Each number is 500 + 50 x the weight over its row's rms, rounded and kept within 0 to 999. Layers, rows and columns count from 0. Numbers have three digits each. The size before them is the row's rms in percent of the matrix's.

# layer 6 MLP up, 640x128, rms 0.141, rows 550-575, columns 0-127
111:462444510452463499411452515443548483539492550449574543556518531450491551600461418507444475502467528433507605450583528494432507463598525472491528507453482473556530441571519524508483421497550474436418487447547522527527494583521479448471458340514383542488544599493487486578526516452574487520508502521414558551479490505599472484604560491495562474516551516510455478536548505554496540605592
079:490455463478429487517511532497490469432553503608491433497579484668461482501567547533591579554542461506559486575529594499598519416574471501550462572462456469502477500509448569448465426515554491570392494562486502474522473475475491495452467491517492393475411464444448406520520411526552564513571537445551612479491557550530509438474466466492496420415508457477515478529498570505495529480525
104:441484454532400508595448451559511553514508555463547466413472489504582425473466480444589563490460453483533405504459444472425471507505409598484471585507474514487459609456480446510422474424460581536538458518551436571496451573455547486429437458564489462488407518567577453562458477565540521580582478432459546511488539494552495465507501463513514541527533543465503574486400525524525463549576
093:516480489472437491482471486472453583521440518521486408405498461536474490490479514475543545401470470580508461520572422527474524479422531561605568537548417417458461452463519449495485537431442494467522543616520486442508444559547435525456447568439586454557456462566560458544610470603473544495363541481522483466443467519498465388522476489488460526499476534499497510513553525443437497619474
105:482541447480607499531576554445468541513478537553504476522562436472574467576541482482374505408504532412471554484507558455501521414573538452438478530523422449459487516565457429405481469481567415591566531568550545496525432579540511495539530505637411533457520467462426492546452517464517479492456460475512532436473520515510550552559451460537522410495513469495526586478577552535522543600483
104:539481609379495542581467557526511429484483429446529565572402537551649585548500487496533413430524497536459492461504488491524396558399478452534478468547457513515556555444556510456528522476508396422531375588455506461528491509448514488491512559495480469540444420552561449529468448539542447512512591525506530512414533456573515528538473506473483436520476441517507490428533496544487509516425
102:410583516527528502430494552568549464494462497389533421421541502505432454464528541521501429474495519499509547489477545444520468472399481495478572449458449467545504578503522533580539469503522471475401522433549523581430474574585490525571519553518525503499471411510465546571514515551555562488434624489477442502539561439501484593480484613500488383543530567587528528449539496538539573436438
098:581541540417527495531476480581480531530546607489491393504517474525537576530389537504465479519447448528465592481502400553542475541495525566515530468536577454481479564540421501471444461484503426473542506543498452509550348477455459561485535487487442537461545475477478420457544435530424518581433538475547604497522463603542529544541462518625499557567461484466521518467583522505582482516437
104:463471490549483463488451556430432570538472498627554487502502520483576489550536521501519454478378465529497499539460492504634472487578511494517536474473635506440548509489486502452552510472543538605426564491522509571474454502525543381515473469545529388435530538441451530466434486362475480443426577429506527465580465479638477521483529507572521520530453492558506537497518523543540464445503
091:495581431479442475471529476486480514475487462478514403433435584491459513522523507572541446503513501598473409462495523565502539472524396525511489450480447449563421480445500542519450507502478567426621509531543426441488490570452502428441527551513507559376483557576590520557519491433420461508457568489429451467584526546524543543523520555432509471495580533580506535474627523519556453437439
107:542435464403446572534560464508470530411547500428450503545524475523447451483513507494470485483528435525508546532467585529431476656500504561428527524391531561469513534529525545621566419450352450494518497551434492515429466476553454477391434458536490527469522461470496486505471495550387535465572533457451515554572480462515545506577549464517555524512559566495496412494480477496452569507453
078:491555539625524536478486429495587457373503523533475532517482428532471526402492434585485531622560525544468493514498493468420513546522496523543488552538489523487441560471564503507457556483492480547422493600556508521542623440556543509496457433555497592518464426454489506517526507459437508498478440516438520490429465499509544634404481543428522519574351441500475507434531472514509558480501
105:452510616389560502496491510542495507499584605503447489458453425547541499466509459477465511564496537514556484514460515488499404483469539524515484535518481507415525556453583513457459434478458485416602461484476553492496469438554488557462437494549533489419549581410518515458486500291455517539420475415594413461491490471438547553457465500491531516491513519443548441487515595507479497543425
100:473637335434511572486447506524565365441442488541493347403549476449551453496473509502476571525513457542490559514516500455518510518517579419458499509505500471493534465472499506508498454533478510475506515520522510470503473525487495544427488364463482387482563517436455431510506498482479390488504473491508581518540505545471525578602507482489599494465462606453522502486478491393520487492451
091:482506517470570478570431505446445464465438467570599560515549357451457485520509402524490503543486531532536498541419478569517493565576488466464454433535459526493526506565572495427497521552508521508557523509624473520445551448469445457552465526483553487378508534560496542433514533486543484563474525440503608506586439487640501560458439588445537545455420498471466556513550516438474453519455
102:423575458442451494482531522458498506421567568521498547496394496474390393493513525500424506586458557483522474442396524531466498504558549555432534508350472411489465508494433548483449537433456488463544559449561498544416512512517438550442482416564445450474526609520549554467505518583493461464521504491513434571536430522467511560505455469576431523498531519481522471459498616497533526445443
093:521471460463473549442577429545414481558492441497441452508502464549531461513501504579485620489397406572548547441442513431456504479425617541534481452440440500476489468487504476557499408622474572539521466485504518525634538478490473486475459513544478447482561486448464572472384501442493531470583549480477431494474456480518494512547443524549450536538438488550437537614551549587534503487466
094:484412478471582572437514526429508543490582556494568482445475434520504517539333486547577460459451565535509544399552538514515498505483421466545517573491468531569497452512458585463599430421436569398506544467524483382512549485548571391456431413458488496444485539496475495445480514441467532447530547570569538526516496486508481525567531486470561531575470473483489508496508432523465489445439
096:575553450416520492490520514506477547501546438503447468549549465564494517625521460501428530449438526598411561430462485441466496488527565592521429547506492557470526490476447462579394432481500549498582509478506379486478542530528529535407380483497476476473544537464447508456407609514473478507517517575474553496590572462453580489458430540512479492468496540499466438506464607479496580552459
091:542467528559527498581530445438491600500409473491527449489395475479572425596507535565544577549457427489618579514516458507445460479489550506484465461545545472503507454571418514467469589507467461506525528515491511534503500418471444505500575521451556435473531525423597483548470500540573563516507577503490521486563435465473516603416555428474535521500596572507509579383523450533480586523530
107:561539480466505564481535531507515473483516541479561442519400568509465490556457484452470555450453462512474555535442500514429528473568505535464388512451560469501497519590480487535397572404428509561573505535602495453519551535497494482493460540560463509543574496462552473593452492532616528445558503404485566399530394524474540552485463571557483499484446470473562525459508477542478540644396
105:530544480494487449425481518477472507565451501351484517447550460451494535445440484456500416467515400482542558473561433468534419502469517451434477562486532494578521507455530579556542403489471551479515549583560537495510490517480484543493523467518532454483519420494446473564484476448555473519442504529419544459526521514598596612591539575591612502533522617512528522448529403553566480460470
108:501565510497461507428478528413424520516514534442583578443526486485465517536547450463429516439511616478545513531479571550460523603401524494550428522552498431427483550554555503547580499504439456461457471547458520507497485561487508525490561576494486511535491489497448520547454511480616641508465453532547538575492408461497450533539372454416460461473437423567535505425483468506572593502485
085:547580465393539509470465539464485477473516484547541518551525364483491499561484363389540458539454521541496541494562507566553530523598501476563532405566550485447536470516527500411458481639524559463553551492531518531404496510512573437529527488414480417428416458538552545554473537477452557496422557568457549483521540503462481540559411519438545503505509458510489495524479477501542454596472
113:549502502416477499490459641558461514604475572470488484410483457527496523459435505402576421359502429422462455488530543490497500401486585564429518465488469544495531463477451502561532550467481538495425467434454514525475423497531509489438496549402493514537493447546502459568526546424459561498506527489446523464555423578515554557466498536512545537434470600504523545473545523526446404511397
094:380510518469506537563557525508540492512566485479530485594497483514489532596520528454406394473479493444525501536514438603570541572492444479448455423488580383495528524440529594549479446505526449504560448619559476566474556553525395527538524511456475483561512531611466483555508522533603511452515507493468523578495497459461535465456503530467533439507475454443558509513455576440571622500489
# layer 6 MLP down (transposed), 640x128, rms 0.0596, rows 550-574, columns 0-127
116:467495528491422481585534512507578492608557492445536567474450510491427514531501531472476434437516524559542517492459582575463498550457499567348472474503452545443491544556422430544478426420503400479527391483526475513497473497483478574476416422462511533452515513575528522534467433450571507507475472485588480532505507572440466497518434528574478585544545437350522493518500461565572481428500
082:551521545503431496515529488485464459524438534511435513530432507332493481478353440548492491365500543526496531425469413452469505498453552519467512545493482526574549435476520461557482463594441519520602486529500536541454515399475557460537522468532474456507539359545498462500518630491490355423532444555534508497558537540486481554488470543418540514546464552508468507518522490475528499551538
101:572454477508551497517427587450416455493513500396541510501550431492534468467558500524474498453449479399432528515479442562511526447536436416587507471352543502446480529465543522445547518485533502475502520409559617558503483455432523501432526514458509454494432500548515509588552554492431509559462547530537410522493374602523538466519462434431514549512512616491521564401449519523506498495480
093:420577480590479484484482528494433412479436512486569511493366551538498554549498471524456384532500641459494525521455553549556425498498502421473532464505554657490486475543450491536443442514440494505521447482375466424476516481510416508557542534458542553500538479490507598533513458464513501498587542490486542515541518521495481537501430506486456455542518323483490478575522500566541536539500
112:486429431487422487449497551446425399420599459477544502515404480545505529492501527582576550571451494566457450508561475488537543505473640570566633559505549515452405433513441469498488523534440447503565459535473506520455495453534413406539540473529479523558609489573470533494500448477433540469472539530473478445503540566457535514503498444434494439524443517489583558523493432489482578479460
112:547418586506470476452465496410565473499463541453477441555574456446485445447528480595646478584530458470484557489538584462489482444462517565516461504474544460424551523399474526469513470592567566517540533506509540532488516553529487366505523407503388501473528537489491468549575499518566516449464497539529538423545531474509526408484542412474543505484545496531599480455591549523419444448467
097:464520519495551551524513462508444457551432473490558480465470526485447520543557484511462458509491493418538440430494486388468528577468468502554634562461526439515486444378433500438518511462539533531499527375522519520563482541493504460472497580486522496465480517464586532463426524479483455500500386553420428452539528320518425513475497563393445474513513567516580548516553466457471546414469
093:500449499588367495459514472483451537435619507421519537486508487382516500488456577473465549444472481484534482446551461507531532598506485521499554590451481536432558626454553499437472521541526476468454544542488455494505521457464529455517592502510524535526461436524453583524502463476544536392506352496502522543479469543463477616485488555441534392448549552482503504549521470543448449463608
110:469502563437478432541509455528496590532475424491499512474448417520531489511502523515626608585527484429524467434562484448456423422550451537511516530493564467505567462522497458507498548516555551479481462543483586527475481438506522546443557551447521488574487570522518497476569396502466446523555440453547574507441636566420500457561480464582552446452509514473574455476505427581510416426584
094:468473531460554471462395548401477507546480487427516471596502435518527550560499603534500507497473436429491571498551530544456489516521490541528492537467427477494501536538491484470530478486613565555450499505412504446503469467445584541566400447585518448485546420430557551547529472500577486481431404518574409496456506477464616557504540436558568465554547454452413500479399499447457441537482
103:436523520489513463484466512465504493451565500502484517449420488520559468433556431491482554426473495382480467535562475393438489501520533435481512491426397404408469512531486483545508498540529509470512436492425525400540457462548490504569501489517474555494486423513552504439551457370586535485411627502490437573410450580462497525419544479512502482521602539461535436517591447535484520408499
076:459395497444511454456583498522370507518462415425526493360475524501534424567527495431437531424532416517499483540488515514460582499481508515528560494549595529431483465396362580464487475456463476499510456476416468537519536555487411427443604520451440439476438494469560465483504545585470531467537571465560494484552511438510493489503533504531494492521543522577432535581477545515471511512565
098:464437476500479429586435497445561504497588486626460518486592542401465512510565570405435535534535498505485501440535484450464525529499565467467439572465558516476539540556526588490487522415491535451509520474487507518508592506512517498572425469422478468454598552553478534570531545467516558493510398594424498453444491436474433455438542459446458474568558461579522472473423447505611482438511
104:459478538473464502451621461468560572475580549529532503527531509567484482476500485511592606590510596440539507440476453630540505480458469539456519519480446516441541588409466447458600449504552492455608538452529518540519499563531449568477464414573460478426486499579458476438496477483502524519478533447509510425441477544372456475509421541467529509499535461555537501529517469533573409590486
097:500485554509436478374491431490539477507513520520575567552526398565453517507569513539447486518514525513365512465524462505593452491519466574566501476492429535474590513540519518522539475474561596605469496383472481439398491606488549530529504537429565511424434451467480526489468501519504571520498462470455408552450506477417501524448582489538509614496447417503496513470472556434488429460556
113:513524544445501501621529537468571542492502541450494480536492536476392499424591531574588454487548526488538480486561441590477523481581565481497402500483451490471511559479465488472429552478544607510434475485455492489497444542491448490588601447491418551504513507432483465436458532522466497467517502562498463438445522508462563465524502501513455492532548384497523409570483336422545499375488
097:401555503569506562501421554454518482454531507451561461583540516420503519581566564472478478529551468464505501484474520459424557459518478466495490467472661436478517560517467383455462514384559429558522447446495488434485513466530613530471469532639539545509429503384514491487530506505527436493513445454550538517489510506477523550564458487543480583406419406533558567500499514485513514454504
091:516443472494540500603535481448455578432444463494504462453498552521571527500515490393474462542587403527505456548511541501506504465525568480541544437645482534462566424500496494518518600566479473579439504507476501540521480527395459497544507562398453506406524483393515483583588423545542590548411402493482572544496591453499508533473562561500526504514551451455532505552484535543482450522483
091:395446554512501507585524457406492493511472521456469522519432514507426531533543558504381569546440513525475510460520457414447529472587541488430449536475482519450494541508460457394529477420530440512499540519450573478545531537538556505537479502523566571458458420528607488425596440590525520603505459486560439576443441406525454522428568481521588548528537467451454491552481483458539457538426
095:558547452471486529555519545490498454497521461487525456499475402523483545518463448580459544566574485550420517595518523656507466403464480489461511534572514485468415457386555528522471409583470512403521398540478564454505498469533466491466508459475557427503454546473514470421481630466493500467523515485501491476597511480587525474538533636489510407405473445450496485532574498467473489463502
114:416528447529540460535488448534480503587454475538476537484547494557473487453413450545508530472426532464491559502490471396489544520488641574452508520401519478489553533556497476505479510519358491467487512531445482518623617458446506539454546523526451446529527515486532544537499489436486494617563479459472504546479503377534555462466492513479592593454498523491569557393563463414480427447529
093:480522508586475582500496537517511467513557450488449430440432553451540465455548422476473496489573542586585399430443462467408526485460502406453638528525490438474455530395474418519498563574566504572495545479432498542517427555416550530517501512484472507472431529530556537569548539540444527510466440518510593484553507419527454538520482581438408463505493376540510460466523505498503453497548
106:480478494393476626519477486432500523481465423549491562495490436456438531496600450508496527485487390398518494398494528486489440395576519509533467488459557478535562533517462484452559505458386522473497413495461546503468548495501520471512505532534487422529427493492439414502482615453498527565555587500544499458474483608487511578543554553433527410475527540495460562583527427499514408425510
098:547510475524534523520473486415545448520516556507541550513536445536532465481480480518524507479546499437407476585508557372439501414487543501492417562454457493507537544581511429563494576451578447513445490469495499443447475543493548564543431528523534488414568460437556441479564470610519458445518497496531483490489447493473475408494506507624478534406416493512478607389450532455496357540533
109:543511491580550536476522435536446540495551589529434501519480547432548437491457597498458533583491468494507475505368474519490591464453519432507591464519551445604527545446551502515470532530423555501502519538460479436543537511560515511605610491505469549474481534516523482439401466629429549514528464550476484491499535462430449562541490473488373498415423525615481485468446503490553552461531